Weights of a small GPT-style language model, trained from scratch on English Wikipedia: 10 heads of 64.
Each number is 128 + 24 x the weight over its row's rms, rounded and kept within 0 to 255. Layers, rows and columns count from 0. Numbers have three digits each. The size before them is the row's rms in percent of the matrix's.

# layer 8 attention query, 640x448, rms 0.0274, rows 272-319, columns 128-191
103:129124139120115124152076141132123142091140167125115149158129168101105142136142103139111149085114119113136102080115147159146144114116172126136179185134114138135104166124162137114137120147076100
100:086130151081140132103150137134116083138116089126146112139160120094113120125118153128092120146110100182121121157209119106188113145135124153116137132144155084119144144128089115150116144158124135
096:127155128134112107155123111128111133136101159135099140135113112107147130126136099164117171125130174097147110110054123102142156121140164125164118144119129177170110131133124154073167110093113121
103:132164171113125104093144111140139091119134084144114147145134140148111120143110148151117116173129112176120126127155106136186125108132142127125123141108120123132147126132084093151125128165126165
103:178113158094140119153122132140063153175137154108123122120162107092131149110120163117108141089115075126089144080125158135118147143154157144110123111110138149142102133126132152135163117163110088
102:150095089129122099140102187158114117139150167068101145124108109094141117074108105174154182112108136138178158107095137124123150147145132129147146156135137143180135149119087162108114122107137119
106:100182153119145102097170102107158118134130116147122099103132133116137107119099101146155130178121105148144115097148086130176118087120145127113094122156123101166132158112085119164123148148132151
103:112121126159134154134078126150143134118118151127134091110166134106151141106168110148162143091137168088151133096090139146128137132114131080152086093122119134109121098148172133070132168105117072
095:140104117154131126166121146102134156129105141148142115133077127129142170139144104165101124083124135093121170125112129130067139138146128154117123149142129107095106101139133171107110114105145086
099:145145123140120109152138122134133164133196133122108132116139150138126128096100168113092116139098115150118101115120104158134127149101089123161145084138139143147148120067112100162149141145132151
100:124109150131132124132107136103089116118118159129120106106144175112159138119142156130103129099147116124155111150052155165091147130110112136130116139110142148150114170121154094164176106109113141
093:118175145120155146133166111142160111131148120148150104152116132137093131123106148101094129144099100163107128125177126128189144101097149149106136101151153121096141141123076091153095150149138154
101:138129151119150090109199108131097111129122116106117100104107138108143108135103105152120136131134119164150146105119079106158142123128147149113114123151099109178162185122072127185105089136178167
095:131134100122102110098119127150141112120125130149129125121151135147099116131139157078117116146113106124098116147189120118137122141109087108166156113109117115089162086135112090125108152118137106
106:142110119093113162157102147148138148108160134142103099135132153109123115116131147141058080145130077130112126158169109153171127117106115110146154114114137122122113141109117051137172182149105114
107:134117089126090121166155159131158150104167141122099126106113144165110116111109161149096086140141070137106151136140121168138173126132111119140174107135096132174137149088067112139121170142119136
103:153102108126113131144134173124123136117129095137135148135124109143127124151127167146089109138152115139122163182149115123132118140170093139111128136084126121114130084141138099138103120142156111
100:149124127122133130122135157137142133133124071089098135138108102126116107122111151134130109126155140155134115132165079127122107147149092120141097132134133139157162093162060115168087156134172162
099:184108110129138093148124097117160136143133153110108117128072126127152144115126105162151122117142137078163115129095161140089139143135149115111096145120083167132126116145147152096141105113136129
097:188106130115104139165106145133109131114126146087133124113110159155136122119144121120162125104117141104161123141092133134126113109089087110136117116095126178141155091108132118120157109099137131
101:165097111100110155105171157107147120112138104133174104100139126167121130129141138123120117168095140141093143147189099154109123135125098132135148103137110079092146118122151113104110138135140119
107:155121140121127099147119148100083143147093147142198156132128150146165134129144134164141139103161133064118162109066143118088121174144097133134117129102145155151091099147136189129132087104136150
110:160092122133110113115096142146109143116148161116103136129131130080120119112160178126113106112102137133115137165120147157104135142108102115150119094106178129086140112102180103104164145166117062
103:097116136155173101060142097112143162129139086188155154146146120125157144102130098094137119124165155139114136072146134126143110137080151106103099139123111104105116142142133172117120147152123166
103:145129178143134083157149121152122117121143132127115096136128114096203119134073129104160158094124141170168101130082123127151111103132148128108109109158163126147151129123120095150144105105117119
108:119154139120144142131169139116128093114127103135151120103157143148099112165127118113106118144110100186126124140220135116153113074127126138160137137110149118119149125129092078173088119139129158
096:144132124090096169127177138118154118123143105158113099141145101146101141132117137110070117180129097139108125146179095129160120144124125149102157113117094072119130128107104083138123157157148143
100:085122159090147201160095134133154086113099109145159127094146121087116144128127154122133113071119179146128062140123132124113135083111149126148142134155165110136134137148108111125131180160112087
107:119128109135100120182111136113095103125124165071147080119118108087130114134118086112123135097102114150120113142107148139130151115158112140159155121151116137123106132144128104083139116136103115
095:129126159116125118108159125131114142159100125058089129121120124148122110125123128121155113166146096112142136130141094130118105138122122075122093137103129164159141099097109091144107135127143153
106:110168159102130126103173110101129141152130071138148126128156127104109113150111123119115125158127077201110115140185116120150114122141143136154134133157132098128139150152060106182124129184129167
095:132135114128117141128093123127104140129129126086098146121138130081140178117139131093121151129112097083129103085132163158077122136149123170125084129144130099061079123128188121120159131132110102
097:107121096085086171106100147115102186160137118175147111125157093093109141109158141106099139158143117145106133130173153132092122137140133147131113089142148070037058137136172102096121170134146068
097:126134146117148149111175108134148110142145077166124165141172133147083101146130111113115139155110097165107107105209145117169120100163153123122145130127146134127144124159081101162141132147137189
101:098127126101135162135144126131154119147164102156104115148137109141109104147115074108142132185156156103118104115157108089153106123143136110135131152116115140123156125143143110105114109096140133
097:086121150156118128125115138120104132134090122134162122186128114113117161132138114114130135102151132132096118128136164133098180128115156126123123132133125127069102085117145174095121138110108102
096:151175121114134098129174140092146120110125090094121151067127118173143138112102181152099107159158113132119132137136112131116116110116129124130135139146127112202151121111058110178085102153139181
099:120095122158105133125120114123113114151132128158115122122146129112166132103138113111073165115123145098141122106089150118107158134130133153126123132123115112093103146099167129089152141118103086
094:114155129130114118158152123138130115104148111164118137085154152147127137147131156101115124122062107193103115137166141126161130111124093129129132119132130111100126133121130113125129141149144141
104:141129121164143140126122099112138158120137123145136133110096138109123148107133118117134111102129161097090121088128132154077128152084135131134134089143133138139118111074163185155160099069148108
101:093114143110129137141128149123102116143093118095142100089161108103140121099153118127171135118127141161150104138109095102134138088154115144143122137136151111124113131129087103104113161129105134
100:085134129159143150138115098127151076114096125144176114140127125131151124089127113123125154115130171153135129111088146130142139128111160134160176112157140114138131175071134154133125148116086137
108:133158129094101165167136091154158101165112073156092105160156118164105161147134081089091151133125108127110124162198132157143117097148143121099145103151108091036116140141116106115149132146118122
101:123148132105131131097176127128137130175144086123129126144164143135112141122107150093102116166081090160086128144198129123160114116122120123133141148132112103073140133142101081151108151152151154
091:130098108133098155142102106117122144132119128139130172155099106099108165169116109124156122106169155073134118099120128102118127113125160178101124095153127110114095096143162160105136124094146120
114:147081081157122143133132108152109133127098134133163177122125130126151094134167121133151102124150159074124118102094179150105135119140131099155143092089121150164119118153134163135146117107106102
094:127137116097083152131156157134141140129135131109101109094168161116118135102104144081061101197115129168113105162170108156140128090110087145182125115111122109113160119090123079116136177154124121
102:131120143112146133172115111133121121137122140129156107148108125116145089137147125124156171076137143123183110124083171087174131123119153104110134112093121153194152156155152116155133069111088099
# layer 8 attention key, 640x448, rms 0.0263, rows 272-319, columns 128-191
105:104159095107097107160119186119131134082140147142075127120141108135161108139126129121076139163124143132139116150166097148130120196133153140161189115093108149131159107107153078139132153149108096
098:137153137115171123127179157151129110150155126123122108123152114105148129122104127129148153138136164156152141086107096152144127152135157125120096160127091177147154154114127117112115132156103133
097:137127082127101143163091172126137137094080105166111119113135152141147139121138119149065094128108107100155146139097156118085157135109102143119151106148167073157124111144114121171172159135099111
098:148127175126138092134174156135107143171161145111123121126150128122152127129090094132127192155142137145122145124107130175143135149150150145122096184136089164121116145107145133119118165160104134
106:143139109139097121136136172139121126144113129184107116094081152143110116107139110126129090090114159116119104123128136118124123139131146169165121122145131118115117091127114133100145165129092120
098:118141050085109146146126134095129110135107125164106138123119125108128164111150140148136131134088124092137102153135117138101159127118136139137156125138162096142108121122134126165130171133093106
114:188106137118153142116164086091131099181161134115126128139140107121123151162109116160110128093145119147145117119128169147098186174156109139064120143116114128128137151110111115126097132117115123
099:107100130151119175131077151146150134103101120137117120108121126161114165172144154128151086120112107137129181153176148127117114123100081118129133119093129115135127080147127129150147132127115098
096:071153078118115146106089089104103121112129123148132136120123163113129141124137159147134106108131162083092119145127115124120140072116135107140162115121133147133125112143106135133133121090153121
096:162136167131110124106166153123146167141150177118129150151119115110106101137131116138129139111105149144128135104130121148170134147163132148178066168150144118138112106156133110067093114140120076
103:128161100120122087170161148155200139119120159136147124141125142155138122094180106105088090110141121135163098127138104084120100147097093136157131085102152152150140094089085128139127136137120104
089:123120171141165068143169166137111141156177138110131115131131100102135116124086098127152170149120128139137120114122167146145136149152117165102067145120098101104107152110125141109127133143113133
107:149096078131124141119166078094136112131131134141102163145101169113096154136121104140107121058110156111134137122123124144101145114152122138098122113174139116132095132116111109133111118112133110
090:126125148138145123105121146150118154168127133087142106152166083127137129118147133089148166168139106133137108130103105141150121128103125123139114168139096125123102134124144130118121132133146148
108:137094171144105122101135147150121144146112144083097157102139123124100114149122103127108152167124168116155101098146143139127140185141131157183135123118089180172123092128152112126096150179115114
107:147115126142109116134158101104114144110167154132108143133112134123105146114080123136129128137111125109116125106142116145127139138152166128176139126093144148119129138118143094111102120131145089
103:110138150125110137103101143150125108114165170100175150159095123059135078132120144079157152137106145126124115130133103168132094099125154120149123090120104177126121115116143116097156119153148139
103:139137152130138149101105137104098152141127147112141156132136130080154153095135156100169173156114131127135128142102110175129150095160165126136105134182125156109091142111151141122100099124104117
093:096123111113106123138104095093108148098102119158124142093096133114098140135155160165099120118122111104112109148145145114090127104124160099140129098136127133123110109119123107132129137122096104
102:094090118118104119151117152159169139144072105104133147151130160141119158099144125129119113144105116129128136126130111087139110109141131148153126096129136110163116096161143111181137146139116131
105:138087128160134148094116065123110107148174108084077129112143135117068134167115127146160098121134129166142092096120139128152108117139139106083105152133155140089130143145146123133109079135180160
115:113169136123108125143140183151132165104108135161147098130108130130170090080136078093111123131138141139103140154115112076117100101093087153168194087134171131146134150167097124124160125130106132
109:107091167115102177093138168151166132137145135093143145107155099130114096119149178132166136127139153105096114122138138121141104130109100136164102157106117135148106121135132176122112149139146117
106:161126109137134141119138112140072098168149110171117097123094097148112120133090124151148129079124130165092120150133128142147147131139099081087166140125135117100133139111110163070113146095132143
105:124105124139119089139129160092181129133107130133144122162150121121142115104140136130124130092156151091151156101119122152134115142131121168092063106118144140147118129131088137109152136117114144
097:147121169154152090127160140131122108152157161109151159154164100111149139123081120096126188147126144135110130111123112123114130179151134138108115152108105132147148157111110099122130084131146169
091:145153160124160108107157133164124153157126116066115138135141122082152101171129112123149163130142121137141117106115131141159147138169154147116105148139112157130134148141132142073113115154111152
101:147127152098123104120111166128167119166123164106105112120181109144182162136128133122118143134128139136154163129157141135126136163098102146073124129121152117125127164123154115168136118163120144
108:124159079107158116135119108115145131094103132153137149125135146139104134105102107133111116111124122099133147105154139128099120170110138146087144086105162100146152144136115092157164142143136157
099:140101154132115148147156123143145153130140161108138137092114158120116113129179137117169132165136121132134111107102097148126135090177101130145117160149128152169109134136129116131108107146120128
100:156133153114162101139168132135117146154133117108132145123142107113171095135126110095145141108111145131135118099086138145140167161153114137128102161132093128159136133117090136098103107133116136
095:137153118126121144143083133145117105054137145142134080124112175130127113132163141143107061092114128127150085141120142131106141124139139093151144123147132127116117092172171104138115124112105089
110:124126125109202117093123135155094100110132104116121103128111112117110149132129135147156111117112111155147111116150144092170155180092154111148128151124118164099138100156138169106106139172099113
092:146134167133158090120167148165111102174141140124127159097156103141149124154109112081156160124155135159124134120092156124134140151167129143080085172133112131136143151104116111109111120129156162
103:127093112084157120139115115149139134127104116101112139124119126096122156177113145122134142169127103159156075121115125127141152133150107124105123146151139147097110137099141144138115095167110135
099:098184134131170127147146093120129122134143092158213056126127124173133172089119121118148119093114087157103136100123129086138079123091136107100101125130106094111132142146123163133152121105118147
098:157116160130098119126158107086087121135166140132113154148111154112185114127143079114163116121102174121150133109102109140113142068178185143150115122129130120116126126122130115106114126122119121
102:096158102145106156131138155154153105117128118140122122125096132127126112150134115107112097084076068122151115129174130057137112144083106170158079109137137118113136128131134184132128157123114133
090:110135174137145128111180099168133113176149131099134114136151106122138114120123098114158179117116122185087149121109091126175112130141132138117095168102120095132151146115108153120119130135178145
100:142133163120136156107122123114161160131121141146111139141112123159069137127131118162105096047129143103127132109133116125136124122136113127118142133140163083099111098155122148113133102078147137
106:135132109124180079117135144140148097141147104111178147143145155088159177113142130103135126109093147122130149120140158116140170154104130140096127122112152113147124173123118128129128140154154135
100:127151148145152113162147120145159100144123114130147131142147144141154158126115089139096104122104095155142188130160144103141128147060116114081113124108162118133168161122146179117135162166146145
104:146136151117166109100148129166121119157076096077141105098139114137135133148089083109167140142135123159134143099120141102129100165143136114118105172150117124113152135116116147134140105142124138
095:136140160130175130102157147158119114171148124115121100147123109094133141132106118057159151144137155176150114084091112108135137143151134144115103170169086160154143149124134134121111130125115165
089:130142145097155139128075160124117170086081096144133145108113143122148137128138150164104097105145090098141156145142137131135130156092133112131144113116165127092136099147135148149133149112087127
116:141132165123090139143109166128108156143100104155132150117112121184122105097138107097111090142112111135098171162146121099113110158132108160142155109109155110141090093128109139125121110123136116
094:185090164150133159062125099136122135135144128087115120139158132090084105168125131088153145086129137113129109090151150140140162118156123137129064119118118136128110124133167151119102108151153101
101:096132120156114097205123172155165140127091114119112132122130115146143087109153098121125131154141116138120166146145150098121152158121131160127169125100111119161114186120135112153168116161101131
# layer 8 attention value, 640x448, rms 0.0195, rows 256-257, columns 128-191
093:131103128100104096101154139158107116122105084132168107139126146106147142118155153081103138156139092140108155135145131094108124160091139150114165145140104098160150128156070083127151160173107147
090:127129110077168133103107109130172102127148068120143122106123111139160107119131119138150150087133128116121114125168134103118119153144164096114167108128103184125118131129101141123131155145070126
# layer 8 attention output (transposed), 640x448, rms 0.017, rows 256-257, columns 128-191
092:106110149097172098150103149094122142131116149149108150149127112144102135140136138166134125132102127137149116123117149154122130117159135064146135104137123147119138094099139174107121125072137096
089:116125112159111150122128136153101137145112148096131116124115126142125118172159129145114070157140115118147154129126149093116120137130119101081133132145137111154140140120119124138129126073167137